config.yaml
head_dim: 32
vocab_size: 8192
activation: "relu"
norm_place: "pre"
rope_fraction: 1.0
attn_scale: 0.177
init_std_up: 0.0897
decay_fraction: 0.786
decay_shape: "exp"
doc_mask: true
Each number is 128 + 24 x the weight over its row's rms, rounded and kept within 0 to 255. Layers, rows and columns count from 0. Numbers have three digits each. The size before them is the row's rms in percent of the matrix's.

# layer 13 MLP down (transposed), 896x224, rms 0.0664, rows 220-248, columns 0-111
100:119092103131162093175098191146094133122117140127149123146128149150114118133117106118117085118153103116167122117137127163141110126120162120135111119123143131103127123091152099095139104117144108138109170159116131119097142161145089150180156104121118105184140113122122125161155172154149164150095133147119148134098147166100136080153159122121
097:133179140116111092123127120114109133156140156159152128130140106109125112103143116144136113116122154100137102107122124165172156159158142137133095095150112151151139119107109182107175125084098164142119116126127170129135172084113106120105155130145102159109094090128079152118107146119144113110123177126128148159089095131133143141159119101085
085:127148126149109109115111145133136130160154139135112127078115098131111130116144140139095123136103163105161109134127075140148137135133106118131125151122104122138093125107149136081146110106118113183134153171126166160126132119129123080118137138112099122125110147116131145185095132153100096150148137099135085165144171088104098131140098165126
093:135125092086146156147134163132095109127131132119134153123127126100111115108106129130111157110143157131131146180142135122135061113122133163171144144105141115109091128145120118148121088127154158131140155151130102120112150125126106138115101141141091133105150127129126140103111147180095125085107144161106150171150101068140091128110143188083
072:127100128153156129111203117117127154148111119160158137153113126098124108139127147121110107171157099112155140160120129068136137100155124126117161075109117109123116132112130099000131144142104137121140116124132128109105133118112121151112133140142134096140128113145116125112185119104155130131124113119145181117123152107110121106122108142119
098:113128162151122124136108132115135161125157151123113134100084151142113131104133138128068147117109135121133139118147126098148171136139139107139121132139125170106062098117110130112135122178164121096087118148095167105104125082144143111125155123129100151154086139092141111128132161123112123165168130140122112166148137170129159133146103172134
100:129148176158161126154098143158097124166121084156151158144122096106125116122121137136107127147134088097106162106153095143122123147142114121136181117162142150130157137110127097142089089159135133140150158110161118117111151116159126121153135093123139126109100145177145131148126141104117078145159124145100104143116124139077176131155088129123
095:133157141113120130098145125171153143137147112134156115090103094154136118135121163140102134111139136072109084130117130183116138118076136196087099150150118140169118126131128112127147136158144144178122131121111184140101168127113132140111110103133151168112153133122108121125152140119130112095102125143142095109147146146063122094122155092083
116:137099135113131106126133113086174146147154135114101127106168116153151097152145117120133073159171116140093128140086126118126114114170119123132164120131149107134141118119141110103102155145151157140105144137155153139170121137121123175073147092113154158134103104153160126102143112140147149162151138099082161164056113180153102117109109118165
122:129163111130135094149117083132099145132161122146103114132117120120076103132077149142122138166135121142153126091141134105113135135159111099124138125121147149137143140140170081137121147124134121177135174117150143105105146126123121152167150153126094152129150108151088099116121134121134124180141164109093173128114113123146108116119120149155
110:135116107097150117135118126107120153097135114138166169118137094143159135165130085161133073154122125122110093109142099129151155113089110102153153161135126136089128140134143132127160132107095161121142119112155125102130149104126152143119202094130136168108168139114126131107118179151129109149143128165120151128116127120145140126107121104135
103:140077112115104107120158146160109138146125143132091151145129157074108146057110100135124134163134143141148097109155109108124153116117124143144122118141124107112150177103130122053095075104147129089104174116104128109116125107094094159136126140119123099075154091139151127123132121125111110111099121120129131117148123130105115163115144133153
091:146138104125127103133165105124139103130106112183119112147157127117081141108130145119163124136141118114116107133129126147137174114149101104144141092139078132133142129163111123110123111120110177150145144124112127110096148085148154133118115115123118144165108207125113164143081095114086072098140121150149173149123072146127157104151138118123
125:133082114118138140110132108121152082141094149159120143141140115127154128107093167113120159137110120106141097148097093126139106137143108091118121169090123151106118089109153137106149140140140094158116115140120148127147121151150098126123140153137107140131153082133128140086129106122154129153126119158103120143148144094130201154135100142127
108:125140104097138165069109131115145148112056144173166168134103095121098113176146083126133152130135122134114139145105142141100138142098170130125122081125112115135160149144105126086153150149128141141166204128112181116108144145145122114105128109127130135145121108118106112101135119114122107134120132130141075173129132115157161168174129150113
099:100120155093129105085090162116108107144132146155074107150116134163118097101170147141128158153142124127121079103110103187137156144081121122124086158129094162156123113144129113170161129109137119147104183103136179101153090082130100145144117170146100118120145112118133154141132124104128136140128130081145131141134132100123089100095133112130
088:166140121132134096132139124082171137121107136169106157120088056144118135144116120117150139152111147115125082114144154118136157154152105120142145133130113163139147140144106142132149146158141101120118153136140114156174133183193116141112137107085144068108119180137092146101125104182131121112112081109132118121104131183100084140147189146137
101:144167146117126099125119129130108141106128108150124109137135114097111116131156136122125113121102149136164169096087177132123092066111123152154118148123152136112131143111144145183137110126138143148137147173093112107165118119113137133132113124102131128083149123136135151164129146126085127130134135147118109120117105111174130152119081106113
107:087131118144150138105157087152121169120117121098163152098169115084144119128132088146151087125125096117115141154108150122119131134155107169161171139082140104141135139132092111100159076124148083113145114139153082204133155117143125081106132135147151154109089125132131181115154156124160122123099120091136082141106128156157131129085130134118
100:124073068089129135105142130125125138131128142134103147134110079147139120153162117114121140114153146141149087103093147125163086116116104146108105113136162146138137160100106129094152142129143149124130139124137175117145119088143119095133153132128119086167109136121104110167146137159146137090134134138162072135104143076153097104112133142113
105:120135135111123095144139168101147145118130138116126148108141124165157124152141139159091180114117150188125134173115149134105114079144126114133118117100156106131137089136172104090071113104121136132147110135125130110088149134071128148136102131124114133113160137171107149102129088156143075132085102132106115109122107148097152114138084147121
099:131131108147164068146125160127187131146086127127110133162173130094120141136129139176145115152110115103101128122146118143092166126122119137092127112122116138136105135147116161133113100134109127103128145154099150168100097142125123140162130134162106182142101119123078155117098134143076132155125112164103160134143107106104103159133113126125
080:101143145104080132136143140135097173113144120131109120103145142115144172099117170125165097162093146134189139143121115113095107124146166139103118104125117177140127134134141136129138107143119127087131139108134107129125146145139138128095152131065137137128059123118128104119096100104158153122116133150149091122139123153150156098109078093165
108:120143136117116141119110085155083097109128102146122111128124101139153120126112176136121168155122125120161121145106157139078104121132152140154169171105143142122123106109133143155129133123113132129178109118159121099148160119118113159080103122134135150146114113153142140131177151105112120150099165126099134148146134135085105120120099100108
104:162141123136074099086150155154111136161189123167169142101103166081142127126139146128128119138162135108125123148119081122158126130133160132120131117124110079119102132146135135103137130119114151161102158128147116169151156159109138154109137127130074156101112142188116153125096151109172113138135131145127154141146142141140135154174118155134
089:138063117146137151175124137088132123158162097138140149148131113120141105133129104125147167109139078156136164144141112119071112156141137118126108133107115097103166116148141127084120113110134173128133102116120129090112121120102114145133151110123154113115128065088165109164106126122142125084128123143096152121106096098148099117151093163137
107:112131122150137125094107140140120172094131160082131111147098121110143132141186140113151119131162128103148096111122118125140128113159134134139098096111122118147148094114120155115120127155065144159124150130130112111143147110138179099151139104132120124182147153128120120078132109147149117151140128126129168122135056137150177108167128154164
106:125082149116086136156145155117140142143108148159106115149110145099104157161122171165103133123086119136079139120110089093128146142120105130102112109152116104124131131070122147095131142144160113117143172141110094167176104123124124124117143096138123107135142135111105122161142119144096115148114117119110112143149096103116150137117105154110
090:110113124131144145129072143105126119170085070112111101129139118114125118141120166162155129146103091119151153128171123138102132099104108099104114104102151133103115118106157106121130189141114133164128155125087086131125138133103109153147130121125137126137111115113110183104131117111103100102159068131138138124129148137121134156099142104090
# layer 13 MLP up, 896x224, rms 0.171, rows 221-249, columns 0-111
102:154092089136104112154113114153138087136154173147123095125089088122156136147096129062090114152154134136104097134113134115129111109065122115125095105165134144116116154125122114140128127135082129186136118117105091131093167110120154180137130115102105161114111144150148146119135117140109114099143112110102084137112134125145116114150130117132
093:145154118125123159139178168132133156107111152119106148138145171063112140116093132130110116134149092162108133144074147113139122135134174102133126120096153156150154130187164124112060108125121136059124149116111126106142113143147122155128104163092156137136119120138106100073140138138164106105109119148120122155102152129093100171145131110134
096:122167113091108103166131121120157190164138136129104111102144158113155113123110082092109133182149143141155119103154128068147130139130125060187155145151089099126160163121132137107129077170106130158145095131111123159107103130174126139120138116129097148127113107132105146140169124116142124188115145132172131104139120133140134123155147140145
092:144120098126111133128166131081129133117108153082129137102083146103112146121133153135121140104116062129113135175135122107134105148130113134161092158113146186137147121109119097110149143137166136138118144136062143136167106140103111075097122111124102165120165135146145112129091120196114153130092148100123129138152131111125138131154109123091
104:100086136149131152134105125143131153112112141106138145159119129162110120139153135130119121094085126117064119095129147130126074157110127143086123127088155135145155119156165118116101138146116132138094139161134144175149128141116162153150135120138129134135160153147140136101122119139126145114076145105162157129082170126163134132102096143132
094:108115168118146090144153147099161150127144175141104138104067105142110139167110155127141116132157150140142142108119107153152120111115122120170102080113144105137091139123141145124150152144137151066128133111124152116127141110100089162117146135121154153120099124172168147105127166164136141086120111097101102142115130154091147092128075115151
089:120136114156135105115137120120130165119097096113130168098134110114147100144147153128103142096139136121136115126143140123111164137129147097109138116107174115142083147126110104131061112150140117126124151111111091134124115115131113082126134150148112131152137114131093151096099118159137132142118162129104122170073098106144103126174057123129
104:109143135163141107119147120134125133134106138134126169131106139163114139102095128092097129129121148142168097104126162147120132208121127143153088156123117102134131128154130120135164102140079122111136140117131139111128116108130109100108117175115112097122139120116107124105163120150147142119075129109153123095103086122130147130099086133115
110:124141163089087096164167133148128161165098145131062113119139120150115130130133163139150115108088100142112105137054112108125107116141184123121107068132125102099120135117145111136099119120137167140138165103117122103117126110108162121127147149139127138088099126160157136148125134133147126128158160097096096144135092122110098099157119122083
098:136142116134114114103137158113144096133109124131144131135092082134129107123110116058156165102118117127129140134113122062107137144152133128138136123152121143164141114157116154160104146134091127118095124137132129103181142165117079084136110145134134157109123131115136097123086123093118131151075085087169137173114141087094145181130156094151
105:134134139153132106096076142165122099181130138120120096142159108156102166175101158104128169108117163105082085147138157093130140145097109115133120139135148150119122122167111179108164143137153177124152135128149180103137127097108100152135154115137120121155108142171114097157149111136117104135110151131137140105153158162098107119198118110109
097:118121148098116132130145092104151133120144105124122160110181145188131118129108147136116131159138165143130157150183106116148126151161100131098107130174118114131117134134107168104104105072112106122107150078110134151118128121087118129166159089174109162133123088085125136150164136151134112135153129106112110192135112118124141092103102075083
115:178117108155118082132107144151157142112159151119156099141147138096114105154140131091148074120138115116130128146147152141138145146159163077094147103142122154110149156121138104116108095110104157173140118108133080117125167095166133069138139182137124156117148101143126143122115109099146143070106100137118112117115160141138163184136157137143
095:104149162107113172134138143115154100141173115131136152129120131120115097114134141107132149106133161091145109085124148111103119144113093112153091157127147176130164138134148142124103117156078150164121156106158137101135113120084123128168118153125081154097130122161149119145143142115125142131144141095091111148071140129144145174102145130117
098:125123114146126158133142144133149102134085142095183100120131118075116090121177105092098096122166095166120142092089144149121144157124075144112172125179131133128142141140123137112154101110077117126142084142091162129103137157172131122138122120148105110102110146125173131156111102099124083143125111111107119109145107110182129115132163117122
093:171098144112121126127121118099144153131100117078139113121121163129141100136161116127151125110126098157122105093129118096090070120115149116124146164094141108101135143136149122129123077123123127083135173093108058127148122134137106121120122141141154115118153059100130157159067136124138150136135134145134128096080149120122109130131113130148
103:127153118141175115109172100147146121132156131101106135182118140125135115097155115117146122129104140077178121136164105122110136111135157100153112081142127118037127115136129131132144166140115143089144130113057152137158112116104129084092121102153099101146167117112113110145130128087124096107185162180120141156145164132093161159129163120149
103:122106133126156163117182108123164101121110106132162110165130138149126110170118126123123127112079143119090112132120136103145095156080132096144136127178129123115161096115145136109153136071129142149126131150173111091133119150110136130139145122115135140094148110120165122098098104132143094088145153116128146151136129122163123137141117143165
101:098095126127131138168107127205098171130158140122123120126101171141123120164109142133141132173118089111125092149129158117142103109118127132125138141117121155138147156113113171081145159122158105100125143086093116118138101109147134139121120158180131145092167155122121157121099095107160147151135140131119076127105087113086154115096143136132
106:145141090152134093151141130163082121109114183093147139123157138173119105164151170102095118145120125072105179134140139079119126118110151142105119121159139145088144140117132118129130134086104165148142152154123121127123126097114139102128140113099187155152097139084110120164153138156123106125125121097135135153157107120119093137101148138114
101:120091135093116173119122131121090095135164132118174113130089092145102142110116123128108140094133110172149104061108117123126148138155122095194143151103132162108100110092183107154105130166137157126104136132133131178136093150138122120145115146145113120117145145093131132102139178135147118142096117132129102086125148144151132131103140130139
093:150121096132111105115131122139106133097125102149122187103074112118105121164119137147105144120126151114100118096098162172121148100116116066144161121144131123160154114094115085128134135138096128124077117127142132126151143157141139123141098125161116123091180134195128111140190101119102134088143136113088087133118126148137137144172134158087
104:092132152101106166118134167135174148115104161137120155139156113148103155097194155143142109081123123119155097138088149118140137157108114111135118141108130098152153194128129142121085115158120128136085152155125119162098119089131110128117065111142128145117106158167125111164110104143133108138115104116149121119151168136140102107132138111115
106:148098110117173112133145188149114088125115153148116087146120102140127136145142089161155157117105091066142127128126135129145137089129164142125153124161148154112079132145131132112163133105093113173090067094113166110087140133143109069103157134153105131061125104120123123150103152123095150097127118096124139138119108126104153073114136130120
100:136106121146154125107162126125106162142144091134141142109169150097110060128156161110137122177121090136094129102186095143116089110163123119124095120101170144160147167133115127126169106140128115124107128097101118162134182087146086132114053134136131091139114130147129128103124161132146126142120158146144131140149143144143145133119139138176
100:162132150139166115142155161200134099131105106107146127134134095149110118070083134147118138138128149130157132170115136118098135141086123146124169128135105162117144117125167123120151109110130114118151124127139148174187095122118086161130105137122130110132120097105129149147107154125095145115115137141136100121098153133126151120117138111079
100:092112105123137177157135110111155122116136125134093114147134100134157152079102137111119117109076107116131168113110090140101166176126098097121143126109119127149147166163135107114148112116128120125126139167101124094120166146140139148140090178107115120096104104117094169087136121098152092142117098111092138113121167123156142180101146147102
100:157134120092126151164098139124120107071141131115107131149112157155118130149138141139127153113174148083103095162141120095164140118110146161144120130138113106128120129109166109139100139099143126117092120162158124129144147147109089075132123148157139189111116092128129159185141129127130163137132138136131135131135151116168110170123123125143
096:145090126135144131189089145093152102136140115111111112133117134164148112086125125142121130114124126125101122125077136124122144105127137140129152124120115130132145093119129157117086127120129107127152050151098170091126106106158115147120069162113134168100162149142124143095137127107124102098126144130070121135080144136128163172130134125113